Each number is 50 + 15 x the weight over the matrix's rms, rounded and kept within 0 to 99. Layers, rows and columns count from 0.

# layer 11 MLP up, 512x192, rms 0.101, rows 157-193, columns 0-63
51 51 48 60 53 62 79 62 40 65 42 63 61 60 50 44 68 74 68 47 43 43 66 24 39 66 45 52 60 38 24 53 58 56 54 48 46 39 32 26 56 64 42 67 54 66 45 32 06 38 78 55 48 50 58 38 61 53 44 63 41 37 67 64
57 57 42 68 48 22 45 53 69 38 36 71 48 38 36 78 32 34 15 57 87 26 69 19 30 64 33 88 79 63 43 60 80 53 54 36 83 50 55 51 73 49 54 68 67 53 68 77 19 47 65 23 76 44 24 40 36 66 50 41 39 77 23 32
42 64 22 65 90 53 68 47 73 34 40 69 51 58 34 34 62 53 59 40 41 47 41 51 47 54 35 37 60 73 48 62 43 49 39 61 60 44 51 58 50 40 52 59 26 54 16 44 48 59 57 36 42 19 36 73 68 67 43 60 65 42 50 63
29 68 64 38 37 40 61 58 47 64 32 44 73 36 15 38 31 48 36 73 38 39 57 36 49 57 43 64 69 48 46 66 24 42 53 36 65 61 45 53 49 62 43 27 55 39 54 28 49 58 63 63 75 43 42 45 40 54 54 56 49 31 65 39
52 46 34 69 73 50 50 43 49 60 61 23 57 54 73 57 67 67 43 60 58 24 65 34 26 61 54 39 62 77 32 62 43 70 48 68 48 42 34 69 40 36 66 58 57 62 40 58 27 63 68 62 51 50 61 68 40 57 38 23 52 60 63 63
03 38 83 72 60 58 42 61 55 31 52 67 23 45 51 63 63 63 36 93 42 32 34 34 27 60 32 23 49 40 39 42 65 80 52 48 43 55 61 31 24 61 78 62 42 41 72 45 42 49 77 35 54 49 52 48 28 59 48 40 75 34 61 40
12 35 31 43 50 60 63 43 56 59 57 55 12 57 55 77 55 49 24 55 70 37 60 45 20 74 60 39 36 46 41 60 28 43 45 23 35 38 62 54 47 40 34 36 52 48 59 34 48 26 42 52 93 38 59 68 64 46 41 56 50 43 36 54
00 50 45 40 58 37 48 62 74 40 48 57 37 39 54 66 45 41 93 39 58 41 24 62 64 30 43 34 75 31 80 32 48 55 28 41 51 53 88 42 56 22 34 52 34 85 46 88 37 64 60 28 40 57 31 65 53 64 46 36 57 46 43 42
60 56 29 50 54 39 86 72 50 44 59 58 54 41 47 54 34 55 49 32 39 60 69 44 47 46 54 57 58 28 40 25 51 41 36 71 65 60 37 56 47 65 50 42 64 55 77 78 65 32 60 35 49 61 62 69 36 66 50 43 43 56 45 36
59 36 38 58 84 61 70 37 60 41 69 68 42 54 45 51 53 65 34 25 85 54 44 49 57 61 48 66 48 38 31 59 35 81 64 55 43 63 42 42 20 49 67 52 56 37 64 39 51 50 71 26 62 54 62 39 49 45 49 47 41 44 26 44
57 43 70 38 22 73 37 88 47 81 51 31 43 61 58 57 58 41 29 38 47 36 24 63 64 57 43 45 39 40 69 52 71 41 43 45 58 55 37 38 47 21 45 36 65 52 70 58 60 47 36 35 38 58 58 38 54 49 36 51 43 38 51 39
44 39 51 42 37 58 61 57 21 51 27 50 63 62 64 57 66 65 78 48 59 52 33 52 29 29 36 29 62 41 69 50 58 61 40 34 72 44 72 43 36 72 54 76 58 51 43 56 49 64 43 46 49 30 46 58 44 55 33 45 63 24 56 41
36 44 32 69 40 65 66 48 65 42 51 51 49 74 52 74 43 41 49 46 59 30 47 53 39 53 53 31 52 30 66 51 60 77 70 52 26 40 52 45 69 59 57 40 52 44 54 52 68 50 66 65 61 42 31 72 49 63 40 59 00 49 67 59
56 56 70 46 44 36 58 74 49 53 55 48 48 35 60 32 71 13 40 65 20 57 60 62 30 48 84 32 46 64 52 65 59 73 46 46 44 71 48 69 33 60 56 63 63 55 39 52 48 41 32 71 52 27 36 12 58 57 68 65 51 48 48 44
55 55 26 08 58 39 51 33 44 39 36 70 26 25 12 25 62 44 72 40 49 54 40 17 71 46 49 50 54 46 65 58 40 39 45 37 46 53 47 40 37 37 72 59 59 37 70 34 41 23 71 55 35 46 22 54 42 46 40 27 41 77 47 42
32 51 43 26 51 35 88 62 51 27 37 57 34 73 49 45 46 46 82 26 39 64 53 43 46 66 63 36 56 60 48 44 55 32 37 58 48 85 55 48 48 37 59 49 52 54 67 54 47 80 36 63 52 56 91 41 52 48 43 55 74 56 30 45
34 59 60 45 36 72 25 68 51 55 53 60 52 24 63 67 45 25 43 77 23 48 57 36 42 49 56 51 65 59 46 42 51 45 43 62 77 48 61 62 75 49 25 59 32 68 40 74 63 57 71 76 76 65 52 48 79 82 48 42 56 66 69 63
47 58 71 71 52 47 34 51 41 28 31 50 46 56 65 33 65 49 61 57 39 62 67 76 41 38 49 31 59 58 34 30 54 58 62 79 42 49 28 35 65 55 68 62 56 55 52 29 29 42 43 60 38 09 11 77 31 15 84 55 34 51 44 45
44 31 65 43 53 65 77 45 18 19 61 53 38 43 36 42 30 46 42 39 41 32 11 43 10 44 52 62 85 83 41 36 54 52 56 42 49 56 55 41 36 57 76 54 53 34 70 45 68 30 95 46 84 60 54 39 39 46 30 28 57 51 52 49
35 44 51 71 52 49 42 41 13 50 77 45 59 89 44 55 56 52 44 60 21 59 47 60 45 33 68 38 53 44 50 63 32 49 35 17 66 81 46 29 42 33 57 39 33 43 52 58 41 43 48 37 45 31 57 67 46 68 51 51 51 42 54 60
32 52 56 67 63 26 48 27 47 55 63 48 46 54 32 37 53 51 40 48 54 72 54 65 71 25 61 36 40 31 50 36 50 44 39 51 80 58 68 74 59 52 25 62 68 71 49 36 58 69 72 26 62 47 46 62 59 70 55 29 36 61 39 79
45 50 49 50 43 48 61 39 55 35 53 35 32 51 64 60 52 79 37 44 52 44 48 37 50 58 64 45 68 41 30 30 40 47 54 61 52 30 48 55 65 32 50 56 53 74 40 37 26 22 47 49 54 42 42 12 49 45 35 52 33 35 59 67
31 58 55 49 35 74 42 29 58 33 38 62 45 48 48 39 10 40 44 33 48 39 51 35 34 57 68 65 84 66 35 04 35 35 55 59 74 55 60 43 58 54 23 16 33 42 46 74 60 37 30 30 42 63 50 49 59 39 40 50 44 53 74 60
57 54 40 31 60 88 65 47 53 63 27 45 50 66 29 67 51 47 55 52 59 61 52 59 48 72 38 23 36 46 32 68 72 39 13 43 38 35 47 56 57 57 60 43 67 36 45 66 57 67 55 56 52 58 48 36 46 35 63 49 59 63 62 51
49 42 44 38 62 28 49 61 59 64 32 64 37 60 68 58 39 60 63 64 42 35 66 23 44 56 60 40 28 40 07 64 49 33 43 45 35 24 49 32 41 30 27 51 44 57 39 68 36 48 46 73 60 30 63 67 65 58 41 52 62 26 46 52
23 46 60 34 56 48 66 57 66 51 57 44 44 43 58 73 74 32 27 51 40 71 67 51 53 67 48 52 43 48 17 42 22 48 69 51 75 35 26 65 37 62 49 26 25 31 54 41 40 37 29 49 37 47 58 40 46 38 88 34 44 47 58 21
51 54 30 73 64 52 40 55 32 63 58 35 23 39 60 76 76 53 39 24 63 55 62 59 59 32 78 00 48 43 61 63 47 45 47 66 32 70 12 53 46 55 68 53 69 52 54 40 36 08 43 59 56 42 66 55 70 34 44 40 54 61 45 80
73 55 25 69 36 49 61 92 60 58 35 52 12 46 64 73 62 32 53 56 53 58 46 37 86 85 57 53 29 42 46 58 69 48 47 27 58 40 48 43 13 49 49 30 70 45 46 68 70 55 74 47 56 68 49 63 64 63 34 32 51 25 29 56
45 61 65 52 41 32 48 71 48 37 84 49 60 43 49 48 86 44 74 56 63 35 50 39 20 37 60 30 54 77 49 44 68 28 66 31 58 31 66 49 58 61 22 54 50 26 65 62 41 73 64 57 48 34 64 66 52 43 50 71 55 60 54 47
52 49 39 39 30 77 24 67 62 41 49 61 37 60 28 46 40 60 59 46 38 37 33 47 60 43 41 45 31 50 79 30 04 19 57 46 23 37 26 47 60 66 63 38 54 59 65 49 59 47 35 38 59 72 65 36 54 57 67 85 36 53 24 43
49 48 68 55 44 35 12 69 56 71 42 49 59 15 46 58 31 36 37 37 37 63 50 51 48 54 31 25 73 47 47 41 54 46 64 32 18 45 31 64 56 11 65 42 41 44 57 33 59 91 51 26 74 23 49 57 75 58 68 23 37 47 48 65
74 19 59 54 30 45 47 51 79 37 43 71 68 76 61 69 66 52 66 72 85 30 56 43 67 30 31 38 54 57 36 25 41 45 59 50 60 47 56 47 47 55 22 50 24 70 43 71 45 58 35 56 48 95 16 29 51 43 45 77 43 37 37 53
52 51 45 60 53 67 44 78 68 38 73 52 51 20 36 63 40 48 44 41 64 76 54 77 27 38 42 26 56 37 49 49 86 42 42 14 54 51 59 66 35 31 34 44 56 47 52 59 65 62 56 66 54 51 70 64 60 74 72 43 53 55 66 42
52 27 45 60 39 44 71 85 56 65 48 73 83 70 64 48 56 51 50 48 58 49 76 57 26 59 76 55 48 20 85 27 53 51 64 51 48 48 44 48 47 68 66 10 35 58 52 58 33 44 72 33 32 43 46 57 72 35 32 46 46 53 54 19
52 56 62 55 57 45 56 57 57 75 45 68 59 69 22 44 69 39 60 36 71 50 37 34 57 59 59 69 52 26 59 40 38 48 62 46 62 46 54 55 57 51 65 58 27 30 28 71 50 08 38 54 64 33 60 40 47 42 40 31 47 58 30 37
27 60 51 50 26 49 51 37 22 28 33 57 45 44 67 31 41 38 51 51 41 52 38 62 36 58 48 36 53 42 42 54 19 70 42 41 52 61 42 50 21 61 71 42 68 48 60 45 67 69 21 76 39 60 57 38 42 30 22 76 49 58 74 53
34 59 54 65 44 60 63 17 47 31 46 34 50 23 30 40 31 43 43 35 48 26 47 46 45 27 71 61 54 81 46 66 44 27 49 50 69 11 70 37 61 67 22 51 60 66 30 53 44 41 65 61 50 60 43 36 63 34 43 47 52 56 37 58
# layer 11 MLP down (transposed), 512x192, rms 0.0996, rows 157-192, columns 0-63
55 18 60 29 50 63 55 71 34 73 68 68 59 28 50 49 36 46 74 49 49 35 56 26 66 44 42 55 48 50 46 52 55 45 48 72 40 50 51 41 55 64 42 35 41 55 16 72 64 78 60 80 44 41 66 57 48 27 29 52 84 27 54 77
44 60 36 55 53 32 47 40 55 32 59 42 21 12 38 61 74 51 55 35 60 29 65 69 43 52 42 50 35 68 57 30 63 81 56 47 44 24 52 52 41 45 27 43 56 51 44 38 61 77 60 23 61 59 68 54 72 31 32 25 78 66 28 75
44 74 58 32 58 70 54 42 68 47 63 46 45 56 46 34 29 34 50 82 35 56 66 63 29 52 35 61 38 36 42 29 54 77 61 13 35 78 69 67 49 21 40 38 59 63 70 45 54 59 55 39 32 50 44 61 61 81 34 44 56 60 65 32
42 48 84 50 60 49 55 55 25 45 28 52 45 35 46 34 51 34 58 57 41 48 65 44 48 30 35 59 55 56 22 33 41 44 48 19 72 62 52 65 48 41 26 27 52 27 53 59 45 43 45 41 45 54 47 44 22 32 71 72 31 28 54 57
43 14 41 41 51 65 25 49 50 72 57 53 44 34 48 93 39 48 68 37 74 52 28 61 45 73 45 62 54 47 51 60 30 54 42 51 53 62 54 62 67 52 44 65 54 35 49 52 68 41 59 30 51 67 27 41 75 44 55 36 66 17 66 43
71 71 30 38 21 46 73 62 49 34 43 51 39 30 29 51 72 72 57 39 33 75 26 63 63 83 44 36 63 43 53 57 44 55 37 61 42 52 59 85 44 41 41 53 45 44 48 56 52 31 51 35 36 38 51 53 73 80 42 29 55 36 78 43
55 42 60 28 49 45 40 55 42 53 57 48 84 66 57 50 65 50 80 12 53 54 60 65 52 56 67 44 53 60 60 39 70 62 58 46 29 54 57 61 51 30 41 47 49 28 74 46 69 58 52 66 54 58 70 47 45 34 49 82 36 31 67 40
15 07 77 39 71 60 23 60 45 53 36 52 39 60 33 75 55 35 56 52 73 47 55 49 61 33 59 42 55 58 07 82 26 54 50 53 35 59 77 54 50 54 61 44 64 65 66 47 81 42 50 34 27 44 58 61 49 54 83 45 59 70 75 40
48 45 61 45 27 46 58 37 26 42 38 51 36 59 33 49 36 69 54 36 57 47 42 47 61 41 47 55 76 52 62 63 43 42 63 45 83 57 60 62 64 68 22 26 37 40 53 56 22 29 62 26 25 50 73 49 46 66 51 26 64 36 32 45
59 72 71 47 59 61 60 55 60 43 31 58 56 39 56 43 54 68 51 74 37 60 32 47 67 63 40 66 51 50 52 34 64 52 40 69 41 69 86 67 51 48 51 41 53 41 70 62 38 71 59 48 61 74 46 71 53 40 32 45 64 53 29 57
41 00 51 44 60 63 60 31 37 41 52 40 46 37 43 57 51 41 64 65 51 51 64 29 76 34 59 49 47 44 33 63 48 45 43 55 47 49 44 15 41 38 49 61 59 32 48 54 35 30 27 53 61 58 38 43 49 51 57 75 07 50 38 47
85 29 57 49 17 48 44 39 36 39 67 62 39 38 43 64 89 47 48 42 61 52 55 72 47 37 57 72 51 40 38 38 43 72 49 21 67 58 53 35 34 50 61 47 28 59 58 48 45 29 37 32 46 42 46 53 45 65 27 89 30 34 67 42
66 56 49 46 38 63 34 70 61 41 35 42 71 48 55 34 30 59 37 60 58 48 63 40 57 60 23 32 43 46 58 48 47 32 41 48 73 44 55 31 66 53 35 67 42 72 54 59 42 34 45 34 38 59 44 54 48 62 59 33 99 62 40 57
37 24 67 53 33 32 40 52 60 57 26 72 37 75 45 48 40 59 40 42 44 57 64 55 48 29 17 60 28 44 11 84 68 49 77 37 75 79 49 86 47 63 34 58 62 78 74 70 49 48 55 47 54 43 45 29 35 64 50 46 58 30 55 36
53 20 61 38 14 57 58 56 66 77 25 71 59 37 45 53 53 28 72 78 19 35 48 49 48 25 43 78 38 17 39 58 38 48 52 50 74 48 46 37 35 20 78 43 36 50 58 48 51 48 62 58 56 43 56 44 53 61 48 35 27 18 43 24
52 24 56 33 36 18 29 49 19 63 48 63 58 38 57 88 67 46 70 60 42 31 41 86 70 56 57 14 46 35 64 53 39 25 42 22 53 49 79 36 62 63 65 75 33 33 43 36 47 67 46 42 43 50 13 69 74 49 39 46 59 42 57 36
39 81 28 65 40 48 35 51 53 36 20 49 38 32 56 52 38 32 57 73 67 41 52 70 58 55 61 76 39 41 56 57 58 29 41 39 61 46 52 18 42 55 86 41 82 48 29 35 49 45 53 41 32 33 26 59 44 49 76 59 47 41 36 64
55 22 46 69 46 41 39 46 41 38 71 34 69 43 84 40 60 59 66 58 58 46 74 86 47 82 60 51 48 46 49 54 57 29 66 33 54 75 66 69 55 41 69 50 80 50 49 46 73 77 32 38 34 65 64 66 47 80 44 12 52 49 64 39
32 47 46 41 08 34 56 38 58 68 59 57 38 59 43 20 44 65 54 57 57 63 35 25 25 42 58 56 32 45 41 67 70 50 46 69 68 45 29 48 52 45 55 76 75 49 47 77 51 47 48 45 89 83 48 50 23 46 36 56 32 51 26 52
45 39 44 57 16 76 51 59 62 50 33 54 51 46 45 41 62 73 69 30 31 59 45 80 27 64 61 54 41 55 57 62 40 65 40 40 39 47 54 62 58 48 63 41 29 67 28 48 31 40 43 38 40 57 29 54 52 56 41 53 61 33 45 34
49 51 40 34 44 93 52 58 43 69 20 59 49 40 58 66 54 89 52 58 60 24 52 66 69 57 31 50 41 59 67 62 85 45 65 55 43 42 76 49 46 68 66 04 26 33 45 72 61 27 63 75 57 66 63 43 50 46 51 46 55 46 58 45
50 25 40 66 81 36 36 56 42 53 42 84 60 67 38 25 62 39 34 69 54 48 74 59 31 41 59 30 53 35 66 30 51 50 33 60 53 32 57 26 71 61 46 47 35 23 55 57 54 74 40 32 46 51 57 91 33 27 49 76 07 44 61 56
49 34 47 40 52 55 49 55 40 65 37 24 46 26 59 62 53 45 40 43 54 46 67 49 32 44 50 69 57 33 41 34 54 59 53 40 60 46 63 61 50 66 50 62 67 45 48 79 52 28 65 60 67 42 37 44 30 54 23 53 74 43 51 46
67 30 51 52 37 62 77 64 59 53 36 17 47 63 75 77 68 53 74 30 32 45 58 50 46 33 50 77 68 88 46 36 47 41 58 31 26 65 52 51 43 66 45 53 40 55 42 57 53 25 48 57 57 38 61 33 80 53 23 47 86 63 36 49
51 60 84 68 60 48 50 54 64 49 24 57 56 38 63 24 40 18 61 39 73 46 69 44 59 50 73 53 76 80 54 21 50 58 62 53 48 49 45 36 35 54 56 53 51 66 18 54 44 59 55 33 30 28 64 51 67 56 44 33 46 53 44 54
53 12 50 38 57 48 80 54 31 28 71 38 68 33 68 44 42 71 35 56 15 61 42 56 53 70 69 41 47 83 64 49 72 33 57 44 65 28 44 46 35 76 51 44 51 60 75 51 33 53 50 73 46 50 53 52 37 42 68 38 60 31 46 80
58 53 58 48 45 35 59 77 47 54 55 75 36 30 67 68 60 62 72 34 45 51 73 57 56 55 19 53 48 43 54 32 53 45 61 71 44 52 60 48 55 44 37 53 47 52 51 54 32 45 49 46 77 57 42 76 72 54 53 40 40 76 59 48
41 88 46 37 20 27 57 18 47 46 50 56 56 56 60 69 47 40 38 62 55 56 61 15 62 50 47 49 56 38 61 53 40 70 78 51 42 53 67 56 37 43 46 68 29 37 24 57 39 25 49 32 63 54 66 46 58 80 52 60 70 35 14 53
64 26 63 59 55 78 39 78 69 57 33 53 37 61 53 47 44 66 77 73 35 65 35 43 84 52 39 51 51 58 36 27 60 28 67 80 52 35 59 57 36 54 48 66 50 85 51 42 53 45 47 79 47 75 31 42 36 33 57 55 41 59 42 68
27 47 74 42 65 55 38 36 47 22 39 53 28 59 57 35 78 34 45 46 76 55 34 43 67 48 52 73 37 35 23 51 41 34 61 27 41 78 40 48 48 73 60 39 20 38 39 49 27 52 30 65 51 56 53 68 52 55 46 64 55 55 63 54
50 34 30 82 66 50 62 32 57 49 45 57 58 39 60 50 45 53 60 28 60 41 68 58 33 47 43 45 60 57 23 60 49 66 51 47 41 64 58 73 58 33 51 77 47 54 26 29 57 33 45 25 74 48 52 47 29 54 83 65 50 50 57 59
13 71 38 56 64 57 33 37 47 65 32 64 34 54 30 73 51 62 45 36 48 50 56 59 69 32 43 66 67 18 46 57 58 53 47 70 59 47 25 48 67 52 52 46 53 43 48 38 57 67 29 39 53 55 48 41 76 62 68 34 35 50 40 69
57 46 72 68 35 14 48 33 46 56 52 34 65 77 73 70 34 67 55 32 48 58 13 17 42 36 63 55 37 40 69 36 47 50 58 67 38 32 53 67 45 55 90 37 60 51 33 54 69 47 45 47 42 59 64 27 49 28 34 37 70 73 51 40
32 89 38 47 38 45 43 77 59 60 55 63 56 45 48 47 54 46 64 20 60 40 40 27 49 68 26 59 37 60 27 39 42 54 68 39 40 44 34 60 51 36 40 28 08 33 64 35 55 55 62 56 34 60 61 40 73 34 38 44 75 71 76 59
46 76 23 45 44 56 53 38 81 51 47 51 68 73 60 54 60 55 82 55 46 21 65 57 68 37 33 68 71 36 72 37 62 78 61 55 60 63 44 56 60 48 42 39 47 29 36 46 22 42 44 48 40 60 54 56 55 68 25 49 34 69 65 69
60 34 52 65 34 64 50 50 77 53 55 68 60 42 54 60 40 53 91 61 38 50 53 58 64 40 64 67 71 23 52 64 41 40 17 48 42 34 45 62 45 70 44 65 58 51 55 39 49 67 40 44 35 73 43 75 06 62 60 81 27 54 23 47
# layer 11 MLP gate, 512x192, rms 0.101, rows 158-193, columns 0-63
54 51 43 74 49 51 69 57 64 80 39 59 42 51 68 40 54 14 58 78 40 78 48 26 87 61 29 68 45 22 63 57 54 33 67 43 59 68 41 68 30 42 33 23 43 49 57 64 40 43 51 62 48 51 29 31 54 71 40 51 53 43 52 11
44 79 36 54 58 33 34 60 23 52 40 54 63 40 33 56 37 29 61 59 62 72 66 63 29 62 65 54 36 50 31 41 69 39 34 67 44 65 46 35 50 35 51 58 58 50 64 30 77 53 71 55 61 41 42 58 36 43 57 55 80 65 55 45
53 61 50 51 38 60 57 59 54 58 73 32 85 37 44 65 45 57 56 19 26 52 63 35 44 55 35 67 43 62 23 37 21 54 84 31 81 45 60 60 61 60 52 23 60 44 69 49 22 65 82 44 45 37 64 28 64 52 53 56 71 41 27 33
49 57 51 36 51 53 42 55 51 34 44 43 49 63 70 56 58 56 41 42 83 64 76 65 19 46 44 45 92 34 61 46 44 43 68 71 77 58 40 32 60 71 66 68 54 61 79 26 33 55 51 49 58 57 62 60 46 71 29 42 67 53 44 47
64 83 62 55 45 41 53 39 78 56 40 65 28 63 42 41 38 32 58 71 21 44 43 59 54 43 42 25 47 71 51 54 55 36 58 50 50 82 45 61 56 33 52 57 52 61 62 44 83 49 18 36 17 39 67 25 63 50 59 65 73 55 55 38
48 45 74 21 22 41 44 51 60 50 67 50 41 48 33 47 43 43 56 53 33 62 27 73 56 19 34 18 70 41 80 33 39 60 61 46 28 45 75 75 38 28 68 44 40 53 29 35 40 56 36 26 73 65 58 47 62 44 58 74 74 36 77 51
65 66 67 43 44 48 51 55 30 68 62 31 59 67 45 53 53 53 33 26 66 36 58 35 19 42 53 45 41 33 47 47 56 65 55 26 77 38 88 42 72 79 42 23 64 73 50 50 75 73 50 71 57 40 48 50 46 59 63 54 29 41 67 27
75 54 58 64 40 55 73 50 63 34 47 49 66 20 47 62 47 68 34 31 57 63 49 40 17 50 52 51 23 75 29 52 61 40 46 49 38 58 48 65 45 65 68 64 45 52 64 48 40 42 52 70 72 42 40 54 32 69 54 54 73 79 66 80
52 71 74 65 32 23 21 67 41 37 53 12 60 53 43 54 34 40 36 72 69 39 36 55 33 16 58 35 67 67 36 78 50 35 31 55 41 31 68 58 52 60 56 79 91 50 33 48 62 51 57 31 48 54 47 52 57 56 34 42 46 57 49 31
64 48 79 60 58 00 52 46 60 37 77 60 38 47 41 30 50 24 78 74 28 24 63 18 44 53 41 40 44 50 44 23 40 61 57 62 24 51 44 61 55 32 68 47 70 45 34 17 47 81 24 65 46 52 47 35 40 53 44 28 62 62 60 59
60 49 49 46 31 43 57 32 64 77 61 33 59 65 46 20 43 49 63 83 34 75 49 31 59 43 40 27 32 70 38 22 88 60 57 60 50 47 49 41 42 55 63 44 30 56 45 62 42 61 43 55 43 60 47 38 51 87 30 64 53 44 92 61
62 33 55 68 68 74 41 57 60 71 25 26 32 65 57 45 52 56 36 61 44 62 19 36 40 70 49 57 34 71 65 79 55 42 47 24 94 49 66 45 42 55 64 54 57 50 52 51 45 30 45 29 57 32 55 53 31 68 19 43 62 70 43 56
44 69 42 33 91 37 59 64 85 91 57 54 60 37 54 51 31 60 70 32 60 44 32 42 51 24 45 60 65 56 43 53 68 63 38 44 26 50 56 53 56 45 47 49 58 42 42 35 54 74 49 76 37 45 44 78 39 73 55 83 77 80 50 69
32 64 66 28 47 54 61 38 33 33 65 69 40 71 67 54 40 58 38 61 40 32 67 40 34 59 43 51 55 45 15 59 19 83 61 73 27 52 61 69 41 59 58 44 64 70 50 35 50 27 45 70 51 21 62 39 48 50 65 77 58 64 41 74
32 55 82 69 42 22 42 43 27 48 61 73 39 24 63 63 18 34 55 59 51 47 29 15 56 60 63 42 53 69 59 18 73 33 41 43 40 38 56 50 41 35 37 60 58 49 25 41 54 62 19 32 45 55 46 35 53 42 37 12 57 59 29 41
44 49 91 69 41 74 66 59 51 96 44 48 26 57 55 71 81 57 72 40 30 32 55 71 34 55 41 34 65 28 28 37 46 58 20 61 53 44 80 37 49 44 56 33 27 67 37 52 78 49 47 48 36 46 47 85 89 61 29 55 66 44 64 39
37 75 66 49 60 62 01 63 53 64 74 42 44 46 73 69 71 35 51 63 21 47 68 73 57 41 29 53 43 24 51 28 59 59 45 39 59 79 80 68 48 35 45 26 88 70 50 69 67 56 57 39 38 22 30 65 47 56 42 26 69 54 63 20
60 60 74 37 56 50 36 53 71 68 75 56 72 37 60 56 55 30 39 68 31 29 70 56 48 28 47 29 50 53 54 35 79 72 70 15 22 41 39 64 74 47 86 53 68 47 50 58 54 39 36 81 87 34 55 22 38 66 54 57 81 49 65 48
32 56 41 33 69 38 74 73 36 73 43 34 43 29 21 48 41 50 61 55 57 54 52 35 84 55 45 43 41 41 35 42 57 25 59 23 39 14 41 44 79 67 61 43 31 51 34 81 57 56 69 27 52 51 48 62 32 39 35 47 39 66 58 58
73 41 47 51 40 63 55 35 77 35 48 36 56 30 47 64 46 45 45 35 48 48 62 68 40 28 69 65 31 57 48 48 47 45 38 12 47 38 37 49 73 33 52 51 48 59 55 34 50 48 45 70 52 59 54 35 53 62 39 59 60 74 32 68
62 68 72 44 48 35 47 65 50 79 73 50 32 57 36 36 30 35 75 73 48 18 37 33 29 43 45 45 54 57 40 56 42 58 76 66 48 50 51 40 54 53 40 76 41 59 40 48 45 71 29 45 66 64 46 29 59 51 31 42 21 62 69 47
54 63 75 49 57 43 67 49 58 26 27 63 43 55 52 44 25 42 52 36 41 31 40 53 34 39 52 30 52 54 52 22 60 52 70 40 60 64 67 48 67 48 33 26 36 55 25 61 52 50 50 26 64 60 63 36 39 53 71 30 42 49 77 34
61 72 43 25 34 44 64 72 33 51 47 57 70 39 36 75 39 31 57 51 75 28 77 41 58 56 72 37 33 75 41 26 53 48 13 31 47 81 35 62 21 43 43 60 57 35 46 53 51 40 38 71 74 71 42 66 55 42 78 41 45 54 29 55
46 56 49 28 61 40 38 67 35 53 41 59 37 37 67 40 52 58 39 47 70 36 47 55 40 40 54 24 50 66 52 26 61 54 51 62 50 32 36 22 51 63 40 51 54 45 32 56 48 46 58 49 57 40 52 70 56 32 66 67 44 31 75 61
86 51 70 48 08 60 43 45 45 30 47 47 68 39 35 35 44 64 53 56 48 56 53 43 35 72 45 30 39 61 67 46 51 44 23 59 34 86 39 61 62 50 40 51 60 65 43 16 40 54 71 46 57 48 43 43 50 29 50 82 54 26 53 63
60 87 53 48 31 44 41 17 44 32 55 48 71 50 40 48 34 29 58 74 26 66 30 48 36 44 33 51 76 55 52 45 21 38 38 25 68 56 56 60 40 21 39 46 30 48 47 26 44 61 61 48 40 61 42 49 26 43 69 45 60 52 44 42
91 44 36 38 40 74 57 66 37 46 31 10 65 65 40 24 45 37 53 51 64 76 53 27 31 02 48 45 74 44 36 47 40 56 31 52 47 56 39 36 36 46 57 56 50 50 39 81 47 48 21 40 41 26 60 33 45 78 50 59 59 50 40 40
57 74 47 40 36 55 74 52 98 46 43 65 71 50 28 62 39 57 50 54 37 62 49 37 56 20 41 47 79 65 25 73 72 35 17 43 62 67 44 62 46 32 71 35 62 98 59 61 33 47 27 42 80 51 57 31 63 50 80 40 67 55 61 20
43 61 51 60 32 32 30 63 35 70 54 46 40 27 45 29 43 49 71 83 47 58 47 39 57 66 48 45 58 75 52 43 41 35 69 52 32 42 30 64 65 23 40 56 41 53 95 63 52 34 32 64 55 76 63 39 69 54 51 83 37 34 40 59
35 42 54 50 62 43 51 49 57 74 60 44 31 41 64 59 55 36 36 56 42 40 50 46 53 53 47 27 72 51 50 53 38 78 51 47 54 17 52 59 46 83 59 23 53 75 35 46 42 81 47 57 58 62 37 33 59 33 18 60 42 66 40 39
89 51 62 55 23 30 45 45 37 39 23 45 40 55 25 35 47 36 47 92 45 58 61 37 63 38 43 52 43 71 53 26 42 52 64 67 53 61 79 67 28 56 53 50 29 95 43 71 51 65 35 66 65 57 28 64 41 36 44 68 36 62 64 66
12 30 54 40 20 34 42 65 63 46 58 24 53 33 58 50 69 56 38 37 42 73 32 51 40 45 60 28 59 45 29 41 65 50 65 57 58 60 41 34 31 65 22 62 48 49 40 49 22 52 66 81 65 47 71 31 62 32 33 65 41 44 68 76
80 40 50 41 35 48 48 53 57 55 49 59 66 53 72 46 24 56 55 38 48 88 53 45 85 35 29 73 49 42 60 08 44 74 54 79 56 69 61 55 74 58 67 47 36 69 69 49 57 45 57 71 35 31 52 66 47 51 15 42 73 55 75 71
49 48 78 54 42 43 48 59 65 34 49 33 26 70 77 73 54 70 50 67 45 35 52 44 62 29 62 44 81 45 27 63 19 52 79 16 56 42 48 60 41 47 49 38 60 64 39 47 53 63 51 22 45 41 72 62 31 22 45 14 68 46 39 54
55 48 58 62 52 34 39 53 71 52 64 27 53 81 55 70 43 48 52 63 38 57 60 35 53 56 59 31 45 54 59 50 56 47 27 69 36 31 56 64 52 63 49 53 51 78 58 52 71 40 47 52 80 51 14 92 52 43 65 67 51 38 63 29
65 41 44 57 38 34 60 70 44 55 40 40 62 57 26 23 09 58 63 76 50 35 48 21 29 61 64 63 53 56 31 74 60 41 74 28 75 25 72 54 70 29 25 53 59 56 29 21 24 54 60 44 85 76 39 21 50 38 51 51 55 62 32 37